Each number is 128 + 32 x the weight over its row's rms, rounded and kept within 0 to 255. Layers, rows and columns count from 0. Numbers have three digits each. The size before them is the row's rms in percent of the matrix's.

# q: layer 7 attention query, 256x128, rms 0.0783, rows 199-218, columns 64-127
# k: layer 7 attention key, 256x128, rms 0.0732, rows 199-218, columns 64-127
q199 114:123137148158161061086136136143124145140118091131117127165089081136127091132139133147067100137151096144125098137128116122112070148199092125104162174173179145163114124080149056114128106138069104
k199 107:060168124129133104092160140119124155095118113137116093163142085119204106106185113154143158143151081100138140093111110130159080129142091120064174156133148074088124235081125126139118162141074076
q200 102:178111121176106152171143202074118140124089125096160157096083074069137188138119113177146118120110140133093127188141094133187145106195082099073088112068080139111098183085130081129113161149101150
k200 108:166144127162089138126098155131081105065112118162135188141111111135081101129045129102090144107164193169175149122086180139147176056091131158153057128131111143173135107109156122126151168198141066
q201 113:118123188171114082105175109118130197145168131123160097133128136158147183107123116074067177148165165094152126164170146095136163111148140115104127071117130119057106159101073062161131108173153167
k201 111:107135087161096150107145121132129133096141116069201143165131154173210186140068128105121155111105114150113102112114160144115125158074129111156146099178076133163126152075104111150040075201082162
q202 108:112114098086105080167111113099145134117113119145059135140139111108174151110143122131163134113125107156110151122114115196184108105072188188106174096142158204134094119183158107144077133095144138
k202 112:109174133070145186116139070146117140131152111130125153081133104124106163142064116175130176110149165065089159099203114104135101053156132093155106117125176176177136039131194103155137149112148137
q203 102:147132126164104051105122169158092152140082121171109148142131102157114128083167089139094108066148136046117114169078148158142105123169138089082123156157216180108127122162124108080106119188119184
k203 108:104126147127054077132143124074069166098093111155123147175127156176118172180178109135134127150098104098150155100120105145136138061156092129095141150094205145196125094117138133173063124115111088
q204 100:146177071119167170119108132108115142083123098100147104109099185175158149108149149139085149076142137151087106158133152097111159155139118064154084150139144103055122076125153160078168103165179105
k204 100:125119139132133204188072158106195124151147187097074082106127174145153142130151166120098092078095117182194075140118119170096120107142122113103128148086135132058143122119079150134164145152126094
q205 114:146138123107100135058138178103160125103139134140117067105165124135153144155107137124131153128074093132150170155151109151108170088114102151147111131151097135127170121148131097192138101145157119
k205 113:151108132142155133163124141113142102159113141100136132111109126144162124114027125142141138117169124157150137129131126152092049101103161186143151133117091180171149157138138077117175095123147162
q206 108:146142127101153139132129095079139075160160146187142123109073160109099166110084113127189152126098133166121125157086086088102193065115113081167092156133109102128105124112104126175171150148127058
k206 105:157116115163153128131109187140118048122175179116114127069097134145135159114048179136127101100161100192099151145155153128150151137113145129102156173117124156117068112171142155154149171131122155
q207 116:071101123109158151177119154133108135140148138050132189120093107127115188093107128149079157110167132113055112139123126112170148114105105119165097113150057148108123132117165121181154110129110114
k207 105:128115079161131189132110149116127071097206175133151163095153110179104143143104095117045140076120185153164068124136201121143189181071117121155084137173107184135110086089110122100156122116135149
q208 111:132154170086097120040090157129184128129083165119120112141117198129150064185138122123118099134142138101123147165147100134122161134113140111136149073104143124142102095135096123159111107127151075
k208 107:127119145137143140120085145090216101100070152180145115169142073124154138122108151122115126140153068098080172123168153164119129152117131106106100109110134202090134080177075163196141115149099130
q209 103:150169140115030111141126134126149186083094154115164152144114119125182155082154108177098077112153140106135169133158057130113123124085158159078123082099114159037115064156167116130097113142177092
k209 107:185140135096072170126077128108096084090130127144171085138158104113170130165129124160095101126081134113110142122123145185109138114119117059119170116099148170115109050130161115153125078104089132
q210 108:125142131094082152136161182086116146083108150120166130099149108104202080163118133126103091145101111135159133090200065092146157112115089123066121161063088133081158116106128138125135109177130068
k210 109:202107108150153088148140151152058117116118077121141125161100135137218062113101132134121123141123141179084166131109151116121139106131114126156200187142122169087147103148139137112126127132140143
q211 105:078152188094130093107160077162096094157111147142134151129161140119075110130140136112057177155115127120136125133149108094131150107147108135152172179150171125149126199136070191172118118157137136
k211 105:134134127086136124160174109110150113083167121113135144135115088112139143098144121153101118215132043093155120142068123112087140180105129157106122158179140133173113194107090075145081155072114194
q212 098:186130165176109108098136126151150134067100136121125170115118125118129178165121165167124168171116122191118124167112128137090097121146154143106143176133132142145113114072168097065059149104107147
k212 096:159144159095127129149105145150131105102086130128129099130163099096090128126132136160119088149149114131125125132074096148153104092133122167083113111173139071108157164046159118086217150169129069
q213 123:158126127104140197113101147146133111077102120069110075166092084091133071175123091130164091136160104138157095085156079155142113190084110154133153078090087106115207122130134116124131119079148090
k213 114:177109119118108134091118159126131163118080095148127117178122126092122078138153038114133158101153176122071124109146118120139105151166116117147149136035152135097176140157113142123183159086137160
q214 116:120124088100181148132065150098158071145107103153104118115073152092118082166097128118098148104118142158071085143077165113113161152179099105143163157147147171135083160122114126086175101185105155
k214 109:089103130134159087201094139140168117175165135165098136075132166135091118108113132087091147069176099182139143111144094099134159088131093169125101183107172161129159128172150174160155147156104141
q215 121:149153118128161139125172116058164143148103099166083160078170191155110156121089139073116135121111134189093105175076166115136117165138104129158125096075115132151152105073137096085118133103132136
k215 114:061129112124126123167095074156236103156074143106089145084146116139135189134088142136104139079150128182118117094106118146147128121130110085085110093108129123181177069181098151093159095167110162
q216 079:114063191169136134160089161129148185159135093137130126148077136067158123139074147162125169226073080092163176066140135125098135063188134178095107161095142160170141140113109114157135153114078195
k216 080:053118122140102129109178090144098141113106119148152136174181107078180132127092160129156232146110095116097146129071180086143156107095128143177133149183098128120123186147175137126154103184145124
q217 101:142142127136128103113149141088139100168037115097155178080071098074099111141128128109098094126092076148118127139115107143175098131084070185094140136157073192121068158113113082156129164144127102
k217 101:172111096127123125163130144178188086120090105177171166041119105124086127108133157124055114144129121077154167130129164165138128116125115125109110144195116124147112104129151099123124164136107124
q218 105:140089123091140104150121141102163107109106168091159123114130087146183185104092168098099154125137182099057158121156094190133131110057126161203141137093063141094151138147140164122052163109133135
k218 104:126144143063144170138066121068102138113157110135167186109137090115066164123101154120086141115130191068081140089150112119146147140081181152171065112163081197104146089123065106093155118135138140